Each number is 500 + 25 x the weight over its row's rms, rounded and kept within 0 to 999. Layers, rows and columns count from 0. Numbers have three digits each. The size before them is the row's rms in percent of the matrix's.

# layer 3 MLP up, 2560x640, rms 0.102, rows 1900-1949, columns 512-575
101:455521512515518475496532456484501524508553517484513505467463512525496475519521463486498470488492551543486467518511495465466486509497496495499479517494521511512491513542529513493495502488487468
106:462532510479516470493499556504479540509484499478521545537501435466465521496512505485527462541473523520518475499486477517498490477516509463490504547514499551473494494477504539501481469543472511
105:501500482507536542540504472468463508531446502497525471482534515425466448468508503447441471466478495531472506503522496478527493501494482514440481529500517510514497522496474460495528525522487511
096:506516445511449492500522463469521470472458474517505541525505540498451440450509488479463512475529492485490524478497554541519479496491515493486508494499510464507493526484481498474466511502543483
092:501512515485504524489546485490440502473472498494516493481510520500516496513521539480509473504499522533477487492544494507530489475510476526461448462537516539518492500529527492486512537467501528
097:486492534475495536545490475505526475530489490507528474489449493499504493493500502517453529490509536498506499521503423499472491517522497507493479496488513477480534488524511512477486512522439509
104:480498500483514515527470537475493531520485534464514508496505496459507503478438531517535501497508486526502453489503510510497537465494501527524526499532581511475523525466527479501501462527464470
096:516490478469494475562525517478491477526552509475467508548510524518504518522500513506528511421508474510502491506571461456492478486521512511516476538493512504531454516450508487476503498491481513
110:516524474476547477534516506491452529503531486484495528505485501479521508432491477515509530460490476478488422503469484516528497557479513476516502502504505510504521523491530513521506533475502533
085:523517493491537519505510531475492482536504494485500458535487480488508508491459507517518531483488517493460496541529489537541511480487541517521498538476481488476523485537520504521511510511493519
092:503519464482482473496526467525467540534471504485525490488502501477459508489502507524483512521509494515522497446522503496486473513470528477529485500502475475510467458480502526489552502505529496
096:492544517478499521511498473534509504503484476490501467517500512503484469486509518503522553479501548474514478537497492493478481536478479474471490505510502479471480488495487519478506500535491474
114:493553502491508524513514509536479502489499497464509554473503482506520464493481517469446469498504508550526508485485497497505459489527527503514484496482504529523502497511496550510531528541533465
093:460505531472477494491527499479492488493468483537467529491502531479491487505517553503508452540468527480487507496459534483491502489508425530517517509514514479482492513566492529494517539500439514
103:540509508497497549482518485521517466504520499470510557482481525485467507514478494489503476485538521483453561525503464487480492524470501490463507513522552554513525525517502462521517504524470501
116:500482504437483460454489538521534557454492486488529535486486486520491454469513557494455464481497542507475451494470527458494495496467520526570474518481466488468516527486508534496506458482535513
092:500544468489513529512479488466535535517498551485496465493493474462486473513500503541492482500450469462487474567483522493509508510556488497505515530526516531588503523509543490521494533522542472
095:511509462550512468488495495394480491487481490506498512499539477502503481499476528567509478489527476478496558481497515524503539565519499526506518530521507527493512501473474536509520493487504526
093:513485478512486457500545490510521521548538499514502453528484505474444519523492499474492488495464499492476509516462482473482502460447521463541470450507579501555484482482480467481539509554514513
102:500517476514501502514483490526477523500492545479474510542480500521491439452521504503505531500487524476493472492501507442499486537461485547534515510483475568518497476493483517477520494518498456
115:461518487514505513505500455509542502519453480453497498479512507482507484455511476545512516513453516545540503495512518532547476488533495513464501496509519522537473447464501547505514537528470513
096:485492478547503502519518472539476491508523472508506502500501527496505459518487531496526494444500473472504481465497491481500483505531530522470477474481492499555533439502460486540498495512498488
103:502525555505501489539495478490495499516503465501524492482472458501516506529502520472500474492482497492474538531521494493539488487514488467534504493517452483539482552504475540446508502507503496
035:494518521493507502521528515499532509506516497518499521534503517474506467485505516496477496480505495505485518554516510516509490491517477493501508500505521506546512535532550493499525461478463501
089:477491483524479528502480484533504475532486483506506526480493529495434482466520461506490488508560487507493519533488502475543502465495512520502520492509533499536539524494464443510460507516491479
101:496518491507539491517520481498462509517477513471515536510527485487482516495523497500578494491464487568473482482547532500480485531486502502522512549514464525546519463541537476496488506492482513
114:451475481525532482478477504488482488432505497491482520492495525499541471486534465477508445513509484541503486495525506481505518488475475468484491522504485505514488499457502527528507469467487495
100:515476479493516473526523452542509569497543495478500432534514525534504510499499503490501491512454471542527487546477510521481462490560487505474488433492483571521508517467494514484465527492445500
108:522474481529471521492494510500517492459512554498512465477476491456524494461519481518529508503509484499487500502516534525503514516513485522510485473510511517469491474482453524564490546534467460
087:462535517542526507499484535494461482481481441522477477532463544501539497495510476495522517478523487527492571536490487482558505480469480512503489508527533521546528500517503455508508493502492559
085:477482501504480456518520489496505478468510509488453515479535521472484524498537509506499502481496471531473465482568506495550487493464491547525510459479487507452569509517488522482502525526503509
042:534479463507513507484516475508504484496530500505500529543495514518524530529526505542505489518484536555479482501490491471510470468478526462466449499516481480473472472493497489494506512519486507
124:497504457462499556510520481501465515515514508509486484465525511511501490493477490487465491505530560511541444536508509501505505450510531485489504493550534507429535495500515531543487503547493496
093:448517500519532529518501490501507471487513487496489543548529512514514491501461492528537547455521524441484487528509526510527511507502481476476555535496497514472557454508528499520465511470508493
103:499528473521481458524526499503514464433535506518516493491530556513491548456523457454462487535488476518481502529516472493481472537462471531479516502489507482544511443500479471485509520523503494
102:481542521502489449503488522502509515490493473500476511520510529482487454496508506532542519491479499533525521538489508478504452517523508498578485534529501524573524503451523530497479516475492467
103:498518478511518515487484538518456541486493492475482484483537476501474558524509498448496556530503463551483459520510503536517478462518495570534531508550473469543491491473485536441515448519460558
102:507527488534507500494479484455501524503458523503499457517519510492452525453504507530479451506519456474507488484469484443509482500535540495506509539525512518493497526498502487444471555479482568
105:511508528494514489501479527520494523461530507502453462502473495510469503473522451523497505501507509466460550468514492508484524514504502492493486488502488482480484459544506482519470501521479482
106:495523535514533511522497485487534498476532436490487505502477494477491502492471477509516466473509557481463502469578500448508502498508491523496522493521529442495481481507538481487538509498484475
138:518512550480497508503463517499525502508510490502488533459499526478487458508493487461469534426508491462503510457523496471538509483447498499556525510519516534457427454505526509490577509497536503
098:538503520495474500539551524507424482495482493495451492504503488515494470490552513500449468521468525515503513529500562503498524510501540537512506437496526477462483487446480529474523513492539526
113:496524506518530453484547498526469466506497520512543548498501519547519490475475527476523539530496516437486478506507475513539477512481463495497521530549518487486508520474482473525551512527504486
098:482460513515492518480521522500517513500516482515497514505473490484497534487540486492466483507475492495520534550525546506487498517466549531515495484504529487537527487517499519507493505485489513
100:489497494505509472462509507564512486522481504496524498540485468531515504497496481493514514492499474494523485520502514504521482488518496512506488488503501514465478495510500460498491475537432468
087:497519494494489523519501514499470497520470536536478521472485468517521504491476532482501505492484496498493505510519478511493497488508527498518450522492512470512497503530435479508467444505493470
104:475509470497476487509469502478490478480483485491487461506472509450522514517507489527482488570493501496501482512468499472507479571496478495496497523506457540513532463495508508547487531513498497
103:469535520514467480481499526488485522466499497540499528506473506493436476478523473520488516524505521563530514523522482519504480512498564518491479509456477521514485485479492552485530474534508482
092:539487529504532504506493489492427531444516447455506522516480492457498501532506498512491548477512524511497518499515483506494497487450513508473541474556545486524519499484518478491523502470524523
072:472520521463529472519535465484469482447469477478517487525491492521468495471494508538489507534450500487549492516494452499518459490488469499469487498507518509468530485457505483495497554534522479
# layer 3 MLP down (transposed), 2560x640, rms 0.0951, rows 1900-1949, columns 512-575
105:520465481484475486473508542517509484475494458505500494478479583509483448472472485483504496535479511518517507530509494501518514508479499509496462523519505473501502504520477473481517511543516460
105:515526490516492497501516476484510510482474505499478494469503489476484461503494523502539513508491499560482491474516503490444485533507515501493489534463494524437493526528472503513521528499499551
112:492438537518507537480495468526519452524509463524529464506546504508470503463517491506479499503532512474498517473485505512475475535505475520454531486520525499507525527491499480510509514473526499
103:521485481441514465473471531516519486461501527505492516449532472469501496494476494508508482499494494477517510521478536513525501480491515501502497518503454485509522495478470523471519523460435479
093:507528498458472507516502472480492448489510496502487464513490533462521510480460484508505466467514536501452494482478516493492533523490495550490491513507502469513488528478476487517502518487495477
093:463498454490500496492486477464489508528488491528483474502466557480528537536479520483530497476492496520478490517463539470495504491554529500458504514480514515500506518489436482516471471493497509
098:499487522513517509518497487524511524489549494535490480522508475472539492476471521450484498465529520501517500526495508505537504478505473500489520491537486514454495506504479512505516502513509498
099:511517461479561469509556486481516505503568530513478478513490474470508515510506510513497478512544505469558540490498473515480503493553517506472457482542491552500496554452519506487509492463502511
114:532470494505530518449487501509504456497530488497460551534525530459490522473563494466503473527490529515541492498500471513516464524462466481490510498492518476508463464528495510484536503488539518
086:490434497487507491506530461523481490476521546484480531481490517548514493538504460486522522515496486508502507505474527513512494459510520495469521486447489480528542525492522469504456523502495500
092:502490507477469531467515523518497508494506483511468490555477510524506507520530497478535532527497503562532489491508503477516497527506511484484511489495476503533477501506510517531539483504456494
094:506524531504477517493506477463479508486495555509488489508473477514521518528522464489505492486507492442511498479457521502474511510503533485500486505475458547480518513506498509480511504476479483
101:492487465505499511527481471512477480519498478525487495498487493478465506483493484497486467495499511511466521461477493513487485528492492486544536487522455484531535540504491513505478470498463480
088:523540515501488505494544497470467475532556462491464495472474481509524496501508517518459525501463537482469526469490489503477496536497483524468489477467484549498500488467468560553502481482495489
105:512503535504537462440490484486501526504469462513496479522502494520494478543502507558493559507515530503524509503513451543497515513480477470509497467489527482513479525473504500471492475496541465
109:523523528531522489478411516535562487467487483525498505501457540471498453534459524524503534478481498481532520474487520494540498461511510499527477505500487483460497487501500502492467495495476482
099:492529502465537507467496503562501472489481509473468441499527493489510489511491496506491502505501531522490517531493523511545526518521481511482532532515477561469495537448521516479521438500511473
092:489499521477539487472461496551481483468567480495531490476501501461459456528497515445513465426506487486498481492514532481481513509514516518471489507522504499491500520499517468570483534523515496
100:510493528479484507495519517474553515498479523489491495479482498525535529494514513471526516524474523466522532588458512445488500496498530519479510510463494520512547503504499516506478508536540492
103:514503500501518530525456497535450481475483506527499513512531522479470470535486524454506493495554473448499513524530517511535462511490465507489512531512523538507520497520452477462456510474487496
120:498529508511478505472518507476524501551515490492512472498495438532495517498522528482496488479461514511502513503512556463522500473484506530449497490490494515501460488485488506505508535463527463
097:482502503468488506499553449487496487473483501523574499511560524495559520507503500468531477472543494519470476467431512440483523538466524560513473493494503516541473496502488524510526470532540509
102:467470535487513526451543510528492523483487505516501484437542501479501502528475530526490486505486554506529462489473460501453506501489486504528518491495528502540523481538458512489486507511530513
044:479474504464495480459504480504507500505485487507495495487505519502496475508508480463475490504499499564505467476452495556520526472489519470514515484501522501503548524503464500503505534492499493
093:513499482521517525518496510473456475522501507493492471479514502523469531519512527510497509526523434531498540502455502488496487551474479481508503493472488499457504467498490493542500508479441489
102:474527491496505511507458509515475530513467494519522491500545485531501469516528551466495527491528476526496495489501537480479487496468514468467489492499466542481487490528524559490479495507486516
111:540452468488461485456510491507576516490469501538503515517484528509525489485496486508499513513517539487529500537505465477426485503506505517510501521507480478508494511515479447533476524461519520
101:485512561469536484537533449507498508462502492517489471548440499445506495524519486474507509484506526484528467525494487492473509530480495468477490481477502507534491504512508500464520459529532488
117:538517522480480480500543504482495471511498472514447513515477494516500484468505492457488503508530446474507515502531515508499479475527536493547492515530500483531442537526492532510492503550514484
085:501601492526461530518482510491480459465507511501488519488468514471479512511483517472514474517493497534525520502509494501517484492499500472522453497454495491471483524539504501483555455487463505
085:572515502513522514506513495551524509531485495496492495531422460499521491543513497476493504481502515498482528480474483496492500498499455515482466496485510538479458482481478487519477533460538479
051:486512480504501508490483523525508474503465495474495503487508432490479476497518495517468527447538479511491498493514506497457513496484527459526484504501477490466491480482485503498507516484481539
122:536544556482513508516504493535504486503521500513519486506511488471511456483455468492474508473515537489564511502488505525462531521426485487479502480509564508522539499517496485524557506480467484
102:490527525496513504472508534523506490517482491502481488536508474497521491497554500514465533469469551523484489531524505532538474517464479528497450508495523505473498539494497509492529454493460490
099:500534500495479494499497514483526509490496507535484453496536532493513486484471479467475526491518513529498449517504462493508512526454481473492471530506539463539510486511456494519464494528517507
097:519543508498524526504462505504490536506497515476454489482494503531497522533476498505562518535505510506504496480506515474512522496501509485480550447496502525490494532534454477531506484516454504
104:516510515501499518475461497468492531485534511519503524501557479526508562486511541426478489469492478500522484480488481506495504479476486482459501513519492503528513543497499517469521508518518479
108:479505496507528476505497512505467550494544499514462457523454493516513490473493511509490496536527493492486505520484530482530476523446489492482453514543468469509476473450485496470521479478506505
108:526477505513459497493490546510493445491460483509493496474482507511475466527520487468533544472518523466482527534473504510496511493508492503511481529493500467510522529512476513498514485522495507
105:511501501465476496497480522557447484486498481509488470489520494480531488518485532491483493476462476469538520527413485490521511490520531471460511499509514497452486506513494546511500497526480488
125:517504489482510522519484513542535505526503525527488494491508489509515478513472483500536497523483487483542538460510443476531490484494514491494534538481497513511484497512474522510524496504495448
103:476522502497520510505545448501534509513511495507459483508480510490499509530502486483483513547547475484535521509458474424466504514516496525497519480462485497492500493500471503481496561514498526
117:443464476510495499500516477482523491514465492529502562514520528489464465480512490458515492516515488491519470476514559498542485533530539500480513477518544464499486504508469475482510542486503471
106:476493557515520509512463468493494494478481494518453505480489519503490475480510486488493562502519494485523526498489511554496501513492458490426547497525533522522508513457514501538470482513518473
105:472494485500506495485488548540492517530476484500495494514479478503511499514557526522520514481490468507525522516522538478532484528492502459487459487527472486465471528509487541524504415528473526
089:517517522482529478441446475499508477502545533520485519508493504496500514493498510507515472480528494466531490473518478527532492471486508483513518500482491480533456519520503499471488515526484459
106:451506491503518502474519517533520502493560508495476433504457501504480559455514518520471543535490490510472479464493459519496516507482510505490491535483472504506474494514490493468505533537466502
105:497483478507475520474515501483499491522476487509524496497482525511528516458556545480476534462507518518506510503480517497490501508503474569524489519480473510510484506468481514514492503461458470
085:473524511494484493471552521501527490513504481519538513497487490546507515503482526488474473430499549486484474496493527532543484484518492485486493491506479452511509522523517461524511480476494515
068:456481506517507482474473543562515451514568524476484494484518501478500546508501515483497498457554482542492520431522532520512484507499496478518480491508498520474486479512487518503519505521485524